{"num_key_value_heads": 2, "intermediate_size": 384, "norm": "layernorm", "norm_eps": 1e-05, "positions": "learned", "init": "normal", "init_std_o": 0.00302, "init_std_up": 0.0218, "beta1": 0.95, "beta2": 0.99, "lr_head": 0.0059, "max_grad_norm": 1.0, "decay_fraction": 0.717, "max_steps": 6183, "dataset": "wikipedia_en"}
Each number is 128 + 24 x the weight over its row's rms, rounded and kept within 0 to 255. Layers, rows and columns count from 0. Numbers have three digits each. The size before them is the row's rms in percent of the matrix's.

# layer 4 MLP down, 128x384, rms 0.112, rows 55-127, columns 256-383
097:143143114111109139138077136110129149191089135092117082102140181112100108097122147112083123085109146126110113117078126077160112094136111128111130152131128112111097101103111125126147117135112170102112117188175160138138143170142102174159111138135120150105118141147135124132136101119173139138094126141124128151114132113134148119121124153110114138102122132107152150127116162092125114127142
093:117144150149104127134097129145154123101096182121143181140123131092173122131133098081133091101138097149141127133111089138135145102130095109157163131169163143124114174132134132123126112106118165094129090103159140107162131137137076097117121097159107122140157156094136111146141138158088108151128152157092098138133140107122138111117136146156152151133158148162183086125130101081111112099117
103:122167108132153110116097150136095135151113118125165161114114096131182093146120102125126105105122117133132135124134132147107138073156114132135129141092179086115145126112131211088125113139153109069114098143146176139132115182150106086173156106133146163123069119115131136119113198098148147092128117118127130082130164091113123119127096168133085127138117117091093111125166140154164160119155
101:085112128135143121128133144114094139179114123054086096148089132132069119115132133127108094142146148123128113122240175103114103147180132146145103133097149136164083135157154139087116115146144069101162136099132136113141152169152132118109129141080158139134107140142137151144128087100116165099145125151132102104106088093141121118146079191147118112125152146167115156107133133155156119095125
103:178140116127111178106102096150072122115139094143121131140152124158166135165143126138114117124096127146138080124098115104102112131146118152093073096140126120110147136143154139105079148127120102118099133139149139099124091132118127124124132139129150121127099105086102142120129100164166140131136164141134161120128135138115148159150134188140128121162132131158155116150146152166135099104137
095:104145128150116127117102096114136186097129128130106131119125100108131097147112121150126125095072116098119077130125192092138150147115107114129155117038107106132123112098103170118169137137119091120111093114123080142146162120121102124082114127158109118145128111092141136133103125097135095124144119112152140099133116129127090111124151096100137093084116112157115144132124138111106161151146
104:050142125126174139115183106154158126112152103125114105125141094118162144135070139121136107141113144150095149107103140174102134108128133109177130149148170102130153130116108124123135112129122137181155145105126123116122136147139107133163136100156131095121101136138142135125135113083108081114143077139127110150129147151106120119141125145175111101160111126117119117126123129136164102075151
098:112138097128082141137168091155125146140115103149117193139079079148111165129107140142164138123093148107114088141187076144113152153128113114110173113146124070097088166173087153076139141139128125131174121144164094103111100104102106112161131144119117141147121076116148130142129111129147163120126143103142153059189117167135106109155044144122102134137146110148134137152127151100110138086168
099:129113125143128141132049110135179160091090146112197124175102082148158123110138140154090149101131111078142126128086170126119131100109144134131103168118102131100129124095124149137133128126127061132102140115137113130146157119138135131132128115145150117154140145137162141130143109139100093128147086082175158141096160146112120127155064144094150098127124123123104149125076132196141146126111
104:180132114132127134092132171144144116144185124115177149127148139199136137131177136098141125131113137089116125113122115147084136140115120162112161087133112120153126102192114168141136128122148155157144114109120128129129121132155135154127155133149124167109128127147153104142138134157123189146168179119126113128128125091137094095162127124115121127143119111132111131126120109177129102142175
093:096103107154162136156148087174153109149105077134132098134112132148107151085106109120133133123141135116115153112127125129132102124137124109113142160159165133117114120125127088118135124136137118120140151121165112117111111125147100133131150131119130128114118093112142173138127131106138123133177084135117120148173149093161125117170167103153109129134120110141175133133136134111131093096182
103:152149132134107127145127130100126132104164114130124098139158150133116119129118135131088147116117109148096139153141095113140158121095111146165093117144102157150104127075099139140109111127125178158131125084094155117091101120120113117120214139167149090092115112163116077092166145126085141166147119130120151152112108117114121115115005120161158133166126134096109143116125110138137154165121
099:130143122127123133119118127103064144114169149101159134096132154140137158080051116143110098143119159059100158120078089124122136116149114125138163103156155120102160125104139106107120115124130084155069086133131133119122089144101135118129091119127141118123101093097155122132116157140107093118132173127110134108166140177156115119118088092132085157103171101109088125136148141118130148128152
092:089122161153146115148131106161133129138125149120175098130093131119118146073104131154148134109133150118153171132145112112103160101116133147114129125064145149131153121200159138118131128120141092094102137147180108151140142157122149087116118142178079073152103146126119121136135148129133143101155163155100107153146121122163109118163138124130083179124134112100151114134121102094118154139165
100:129115125152108142135170165130159082109123149115153092137147170128119156108144119165110182152134142145129203110037118097114100083174119136152156145132092149120129153179135149134124120112130137130167137085150080153120132143110110093155160149115160168136101080110128130138083090147127126130150136104094118113121109157071123155083131124091117141134099111124146157123142122125134129148098
103:122110101139133132137142147141155130122106112130124111158097140077079102107109133150153151155124089088131135129136107168130159135124138134146164102101120094111093123129145126138159160128171118118134146108132109147120129112107135088118106147098112186142123113136152137103144112105114142089104120156141103139125104102163177154112147139139150137054118165153127138129154085112149130113093
097:142114144122077149161166125148101149145135151130143115138169173106153141131147181113083113108145129117128170105110158092168149110109129142137167152145152134149148136151155117100131118132134118103084146105070087133129132149149159146131089096147107137110147164132090124152149164134114140123086154143132120094142108129124149135077165130120161144121183084130157117108131142103123138127084
098:123075139117137094164165103106119137148149151120138132115157120156082095109125129117132103110152098135142126099138134140126114134153109105149196125068160160165151111126143117133111110074091148129133114137134120134114141137132152161130170131230099168141068129128110122126126147157115127121143105148154147158117145129108118125082140174121144104142099114090111141120157140165100132104155
097:142131164115135144108107098109178096098158137126112172115135122156143114149175096143127177138174104136113132112141112121123101109122140130107154144095087149128138147159072089152107126136146157163068132112067105115137134114085146101140102134146161152102147135159104121107145138114126140125176114172121105141159117130133117158172147150100112163150156115144129141140144182145096109163117
102:123160080122117141124123122170121130132124131151117106184148174107158149115111137150092063142171109070087103120076116104109147141156107117147172164163136155152116124088123164160127125124145148144138129151147133083139120087128138095154078131109160127140156084142140125126123102107087111140115107135122135146134120134102102137184079112158099136088149104120137117131127141110094094182092
097:125175118144173130110155106111194153094083172166165131125151145175123109122131136104131147128126057132086079115128086172157128147129133092152109151082140114143127165104155113145119126108131117180144083144142153128117162142142152103161108130133104101143149115136120119115142165136098171144133144118152133145148134113097123113138152087154129138117158137139147119131092185101115109140159
094:118154117131116140120123124168110137142151090114140120095112155107113124158071132156094090117108115145093096122160109126150128187130126132108129138132129127103157107117105154118137150171131141125138144099127110138131152118114151144135138126098144129085086126125123111139110093137148144137153124093143126071144150138089102148170142109165149119215131128124123130122103122139140120108137
098:100126115091093100128148123166110093112151130177125121084105152123095122156142160167104114147144111150122094113161142123144089135111133129155097105139132129140139107138134131102129110120155124110101114141047101106115138132154114139135127134152138161122092145148124131122142166099153045107120086097089118119121141098137119112155134119075120147149123097145138128118152143119130133120145
095:155114142133122120123097179142126140094168106101130099125100162109138085111154126120152081144139135137136125114127124143126151127111145126120131129129150123141081104138103148109110133131110096129148143130122143137125145110151098140070143125125143131126114156120172116114122197107144199145093133103128117074121112139112121112157130127127152110104125151063155123155085114081134118115132
088:147143111124143150072107106149128151133087121148091133113161107177139127096094145112102130117134097124127123126179103126140154085105104124168108129140103080098084131120149135121119144130172146130105126145131195121112130167089151163131129121134115149118139166149151135149129169084152134129099137097141128105174083129140143114134150115131153110158119099130152133119108128105112121098172
108:072140144118136121110101129099141107116150105152126167107150123114154122118127140116145083157097099094109112139144144139163083121115082144188129156194157119125124148143120164108121128148167133163143133131123143123138131137154126154159137147147112082148114110112133129121170132130160087130172111112114103148136144102135127088123161122144082152069110154109119152111131085167115119150113
096:136135075114103142141087100157123120117158125139120130110179142143104142125150116131156096140143192121123096147105114156115120073147099123113123112203129180116092158134093133139103132134147113141138129082114119104160116140106115113120157147155140144086067148150142143089178187121126128109148137134124121170137092117128137132150104150143155149115140127127126130133109095136114134110131
104:161110141114129144123038134110191129117135135139117166124149154091093142132127143165136062105137109120116156108131110147096127092155108140159161136114126115124116108112102136123124132178165137117170135129098128129116134167129123117076099147128105108106123096143111109126116148128162147079119083135130112137152137124112109137124130126148079139114136092051119119129126140093135133070102
104:109167133143087121123165126135139116122095077142102152093137183159109147119131173103160159127104135130109126112107053152121125088112104144125067134121174104135134108107131111118121140152202168196141155146063176144149132136113132122051131108115111151092117116117105134150153135103178104155165137116120119143122120082089123095140137099140102143131105135159120120113118092130105135094122
098:109119147133115138141141165127146080124110100161119127134147156128133132134125101154164152115127140123136153142117162129106126144205150129119079159079154107105144139164127118121145148114113143173144124096168124113136116090125098121173161126164125102119076100126124120123130121141144130099106139076115127110077101107119136134121158103126126122140108146070147119114143104106145089115093
103:130155128108109129111163165107184149127073146146134126096085094148123140127095149142118083108164113118125100151192127176129127180130137108149157137118090106152073109113156122126093139141180079091118140140096136107125128084161133147076139133168141158105092129157080140138122124102177114123158146119143123132087115092109127167092128114151107161086137110130125128126149084151114128145121
088:088119100135161136156147116145062096109116166175152133092121153129098177108123082123111152140128128135116113136088120127146160153133113124103073133143119094175131172129123108117130131127137099110102081089128157127120115137116138097152118151129118114124132059093135117124133118107115099108151123133120096118167136126105128144105068093160135186155144155147121126092106116139151131108179
099:206132140136090127156087083128174144140141149162138153105160139132099111151102119139127141102139089164101126092172124111132143167179126112142121108147125114140161103058094148140150126098114163152153123166158153132123123180153089118150127116133134169134185136128094121116104182133125147109132152129127124122127133114100105140123126107138156131140161116128127088136135148099137140114159
101:135129126138123135115124143128135103110147066205159141166092087140130132149112125095104082130168089131134132176123075144100141119072095128114126141087122169115096126127123138125130123133130138185107171123125120117122120122134103115179118144093125127130146133142152155153165105130117119138099150113116134113130119106133140174121170154096111153074106119141145153098125098123123142113130
098:064157159142162064106129184116181099131125128151120119083125162087086138130113137149138130121133147071140136124089139133153111093080132146161098140138129130120146111184075129120147143139161137140130156158146131142120132136151141154087155130134152156134152179167103148147125073094109126170135103137158138147082138108124129132127116138121158102086110158113100127113116103099126106115086
106:179159133162130105096141164105140133139135102157172148164117098097107141149101124127125182116141091143135168101109108142144127146089115119110098147140097098157147086126122124130133135148148110072115115091107131127094134124106141146088111124097127136107114157138063115118092151122102099153065086137161135150165138117082130132154105136137118139127152141145112134111102179095129101107133
101:133110107155176132127083097137111110137117113141129153119092166186102127101169120141149091122125130112125098125108147133104100131142149122119120124089124139124134127108116079097135128153139184120135153173124095136145166115113132113102150114137146136135085160127158125126119082143096141094097132126120145161095118141179125146123141102119111119110109127134155162133139144156114129138164
094:137121077129108124114157076172124144149073150090170121138126175160107126132126132154142136111159129058116167143057121108097104153105115136131173134172147127120120136139175140115098109139145149152144098129162101131126142131121126113180127137139137142194106116129163126118113143134120144072111141122142130082146100164133105115088108133158130115146135127088144129131160145131129096138128
108:098100154188177168124108114134125169139074186138132178147206101142099107109110159116128111136123126096150109105095152157159117117120121135111199131118104089128076142139149150127118128130116060118116169085081102128113088114127170109147104146159127146145116136071100146128127169099125131116156169096151123142138109147129177113130101160156097128097128106117135154119154112136114109177096
092:106130127122181140122129130108110080150159144141117110130116143130126120149105111089084159113174134094135163125107118184107110068159072130131116092155094087115164107145120165131131128118140091118094132135104148127135110123159158117163114142152130116134170140089093112142114121128161112116085144133139136115134140134110094158091109158105122151116106142136124119147145131119097129088065
102:105120152131118167124181144122135095122105089143087171140133104157168123140138145094129151164107129105095041110100112161130140116126154111118149132150160156140168157130123126086121137162149130113159161119131081105123109096127144117166090149134159129104132130165153133121135075117152138162148158075094104163139165142091157116110140114131092122102159084165151143129079087126103068155107
094:164078156118097137127098132116087141132152097123144147129112119119129130132124133152121088104063131123128137126173103124135120080133133115140112153068130049157117201094160086130114135109140157112124145137108114129161106095139150156102103115128121101137143118079105141138128139127150129070102119122156133129123163130094134115111110147158145121111153148103108125145113145140163141184081
100:144168115116220138118125094065093113094067190155145123115109155106117112130093113171156106114138106141105147149097119143130142123131159125103129122108115106138128100062142114101152135159115111122151121104151113153116138130154109109099194135061185127125139121159117125135126067127117099143118101120150099123165151109126113140108097113150130134130141118150129137140146139100142089165057
102:139150122115130101127149146112095145170157115130095147164169142111141109127170155127120126124124142090111106130152153115142122128126119149144149114191154146156141126090130147107128139128153163156143093151130143138123092147133139149174114114097148103053131084154146145127099088159163098112109132179122183153102169113107114131138164117153111121143120114136088109119152171153157102127164
090:097108103143113162157095129137153122125151171144140138119112124156159102121115155107177151083131113115112112157152127129130119101153123148124105137157090183121137137084150154133137140124166146184123159145089111112132177104140110109111157147111154117125072142139107121119109083123111148116106099115146137157104166142169117157109159146141140163089095114102150131135094102172121126153122
106:158129152133105132090092140095087116146063091148125098148126112136106173150126136090142154133149111095132169152123111112095111115181133128139195133157117117143106105103112129135144125109173075102178127148132136132134155142154137134141093125162136136098209169097107130121125156129179090114088117101147127128144117063133116143115169145104155168107095129140101133144132134120128120082155
103:155165134172156084103153113110136142138164139116165115116105149100204135161106124113138194120143123102122118159089115111119119197123110128105125145083166121172125105138136093162115113109133092168124159137141114097125129184114150105097119143128126113139134139135142139116103160121090164140120148157135120138129112152154140130125133119140112201115169133172127135103120123088145146141158
107:088166133134131113130121109187196136129140167087134182166162076098137115161104117147116071111106144135159168143116116095137132104158107136081081124142119100129109105166110086107101149120131132125127129129130123141143143146101133136119107097116075108107154194109120138145111152134143116108117173131126157118120112135167113119087126156118106110158109115163123135111101162162103141177117
108:104122144110132144142167111130112130160106164180116134137126092192140137186128135124155178146120142097134151124131117128122084099127128148086151138067110124137168159102168139117123119140166142081156144150141110134122109124163128086118105121153128158127155126089174127106115119154165105107113063120110149110123121099186116115070177153149108131179127127140140137101128108162152107131139
101:200114119120173126128139118177133125082139154137137140142112111150100134138081131166158108109135122146122128131122105145120078110156108124158073125121123155144106141171152153128118134110161110174117122137104136137137129131119187120093071132086125142118129176123143118149086058141083148105129152138154114111207139124091116113097132093087120130102127114115153139131122141144127161131082
100:188169135166078123134134134186107117125135146148110189130088116115148126143188111130113115123148108085103124110137117149105120104200151132118116145187093140152090104166119159123096107119165142139074128095136144135130102121117130129168088119124114129119172150138110131138127128158108143115099130140145103139132106124102121143144108170145135151112158125159085123108112115104164101136139
094:127107141132177149136106106127133118136152141124145110148154102100137126150153097085115111084165147102116114120152152124124083116099092141117157111088126114142075120096125157134125145117164114129150114155114129114116118148098114132073105127155151125104117100102133141125102151107148125111125097151123159142119151144134148145120109113178100159091089143094135131141132142150130136151121
099:144148091118124103126103106106142123107125144143149162089048093187075139103163128123127105143124111097121117096152133154107140098155135113159132125133141119158124090088125121150128110116151085104105130133142127126162120163122150138174088115140142130112154124101164129126113203174142132116122097125147101171115161089106130140109119102149124108153153162160107130101139170119122104113105
103:088105143121121131120123130166108119105141189165123167156103138167148128148146104163159123129115144109115114091154102123125162140107134133131134141169103126143090118142128146101139136107174165147146126096155144132116143075105136129114080123093096168163146099114130134132163157173163122100125124118127103120083110108155128136164111101156140067081111166129100152138116156141131123126137
104:170148125134084146129098110130169142120149185138114098123084166117120142128135127103136106107161099071121098107145160107139168163130132067137099111162106124104137132065103077104102143113121084159144127143126130146125142133151118157173057137159134131148134155128129135140144113130129184119082132106134132110120153142094119140119114100143183127132109164079115112142110151072094121095143
108:162153131129110133117177165136140122135114110105101148094086168197102107105171124106094194126126123106128172119038106108149128092130121149139153118094159159136096177166102133112137126146131153145153105144122117142120126116111123120149159120090111107092134092179119114131150200135158169174138139125139103141129113079139155096183152172133074100133151142143108144119104168072159098169117
107:148131105099120132163159112156149164113125137112151139146156121152118179180174142123123121137121144150136154147097129106139125108134136128107193150141123090142118145178138157136163129122144072168153079137138132128144139120138127102126175135146124169147115127110103112104088130125059143121133148100143142130109126104135090134086102107124112150130120141170135085123135074176145113134125
102:213150104122080121164064111108131157141183116116108151106113154137120114118152144160100156139119084126129080160167136098136139145125139115115142117133140122081131108111112138125144134104111104150105097162120172126148118161071110104105106138152119147139121088110127116142131121130092142136154101174127096121117139149138182130057112124110144126125125134120139137152135077080155105099089
101:131085094137079117148138136150080136115128132164127130120038115129096134142179128146153137110136119148134102148180145145135136120108115121114100146029127098170127109182114159128120135154118094152078109128144140130120129123131149163078106133156129178136144099140114136146152190155098139151130103141149116138145142146126136137140066141139102109136098113109123127130113116108102121168126
106:120146100116127153123102049125106132153146171091167134160164154154136108101111126145144105123142141098110135142110187148103111115154149121121153146168102124112136136166113189117145117127135155102089108162141121143108122149136157124143130114160156117116082157103103139124157099121073195131165126130161110116180104133165130121147121157107130129154163122076117156116122157152090096136106
098:134151140106128107107129107117094114105160108121128157140173115087150116156135138141136089139134144129103124103138113144123112146083150153127168103135116169156149117097105163139123139146169110139153157184072126098086145126155161103133115134111156129103111107140144144142111088121157083101158090114130111117108134147135138115089154135133155132115112119061122095159100130176158130073178
103:099124116130068117137165146150076146125139134146145085051102151175092132137147119115122109162148119152099178136099145160160111153167118133148178118125134151147122133067111100128145107116134087092125119114160144151142111141117130130126132131106149129128101091134144110156116076123120105091133146144085111133132108131108106159123140113146148169165167132143108074117157124110083139130141
097:130122162126086127116204135099142141118087157108117074160080088168117161133146119115141164097173136089101088120149100133111136158145125146132121143111127137116177122177114129118128145119110095133139127113115122133140137128141147174114059124121098116088128176145153124131113135128121109094131114142156122130141121097128137138058112201160121128099104097180106146117131114125151127109142
096:129111130118091131117089155178114160165164076148155183081145113122106125142096103115131120117115116073122146117128120105136098144180115139151135126144163137144184108070137171082104132114147128111121106108160125119092124118129141145140091150110105088141136104098158134120146127166135151156138172136144148088170138140140098129132156158146149146127168066139113134129099132121132126118171
104:090118104120161114127133130151134139111107133107145162150099140140118087104124131109102119119135121066130123146066135123110124103099147132147100152103118129121109129173089095110114126127100119174159138093122103139130123122136111148139142095113148154115143163137129120129138129151132126106124129122162113188100141090149124111122124167090109115189094148153118139109093124145124154154139
096:226131175147114088107103106144125125133150162125139204100138106127108095153116107146163132132120142081090140156110162148128132117168131127090148084115110107129162103112120103135130122120111155158153109177129097110136138150159072131124128093130146076135142139146128153100152181135126131134136130104115118084153129158120118129180111082104171148124142135141131115124115110131152124119104
095:159126116092083163138146139146114159064153194130118149157109112140142108101143129169127135144129108137112084088147101102112128111098154112140127144058133120143099134130106154136119117145129125091125096097139110118143137135120132126164106152119069163163149086111133115121112119132143125127143109166150104153125117082123126114144125092147188137059139122094109125118118147123118164119177
104:158108140155122118136104122168138131120097209089154090154137126105116101104090111178108103127117131131131153146145157136125128149107151091136098148077151065120134140136114141112125132110109096119156141072125099126128136123143113150127162132144154111152130144128139111127139114147126094113120143080138177149095140149147130109090087136114097091109151109135149145109140085186150144116159
101:186107115148163166100106173113159155170122094128096122151097130133104091112136104110105118114117120098128085124154113068143119085149134132157142140134123147112113112122125120125144127165172101143140158132104138140124090135140109135128129156137161114111078160114114138093102136132155118100115109142130136153119101117108128116173172078161124137106118169121113134121140136114127154186076
098:075158125133118105126168141152157144133180133098116175097147094148137100151111163105103121122129131095108117163156116159149119127140115132112092140097136097116166133128132100135153127163135155121151131144085097107119082136121116126106165137072126142126137160126144118122108126159081083144114141131156148134146164108154153130145132087154108126084124137160157162135118114120115125166100
099:186147128151124108123173138115112131111133112113128124139133152128117087133158138110167061127121102125106140118157086167117118123163130123113149151087142101098147107096164164120131123124132188183133137135144154124131102170146134140097173122147176176107107091116152128101136117135141127104122115066145161124122135127125103129151106100125124128139106155130138124119135112147169139140155
100:090114122143148116150155089136167152146124132144134143104123104143137085115160122102154167122160132106126112136037166174082130105150130115150125131077164129119130147199158102114130123125104139120115110114168163089102111108119137139148136122186129110127107091119116127117131097115109086085197165129149143131117118124138101130130135121161108148191116109103140123140110120111118117101119
095:120156142120176140137076097126104170131143137092131142103111094121126131113101128149113081102131128127130117094184109100113133145173131118108146121165137121165131126136146160127131153119123105129106153162105109148137165156111145147080124125135124099156141165117124143154099080110140170169156133120137092146131130072161096136144102132130088121090094115096122110145111146107129119140084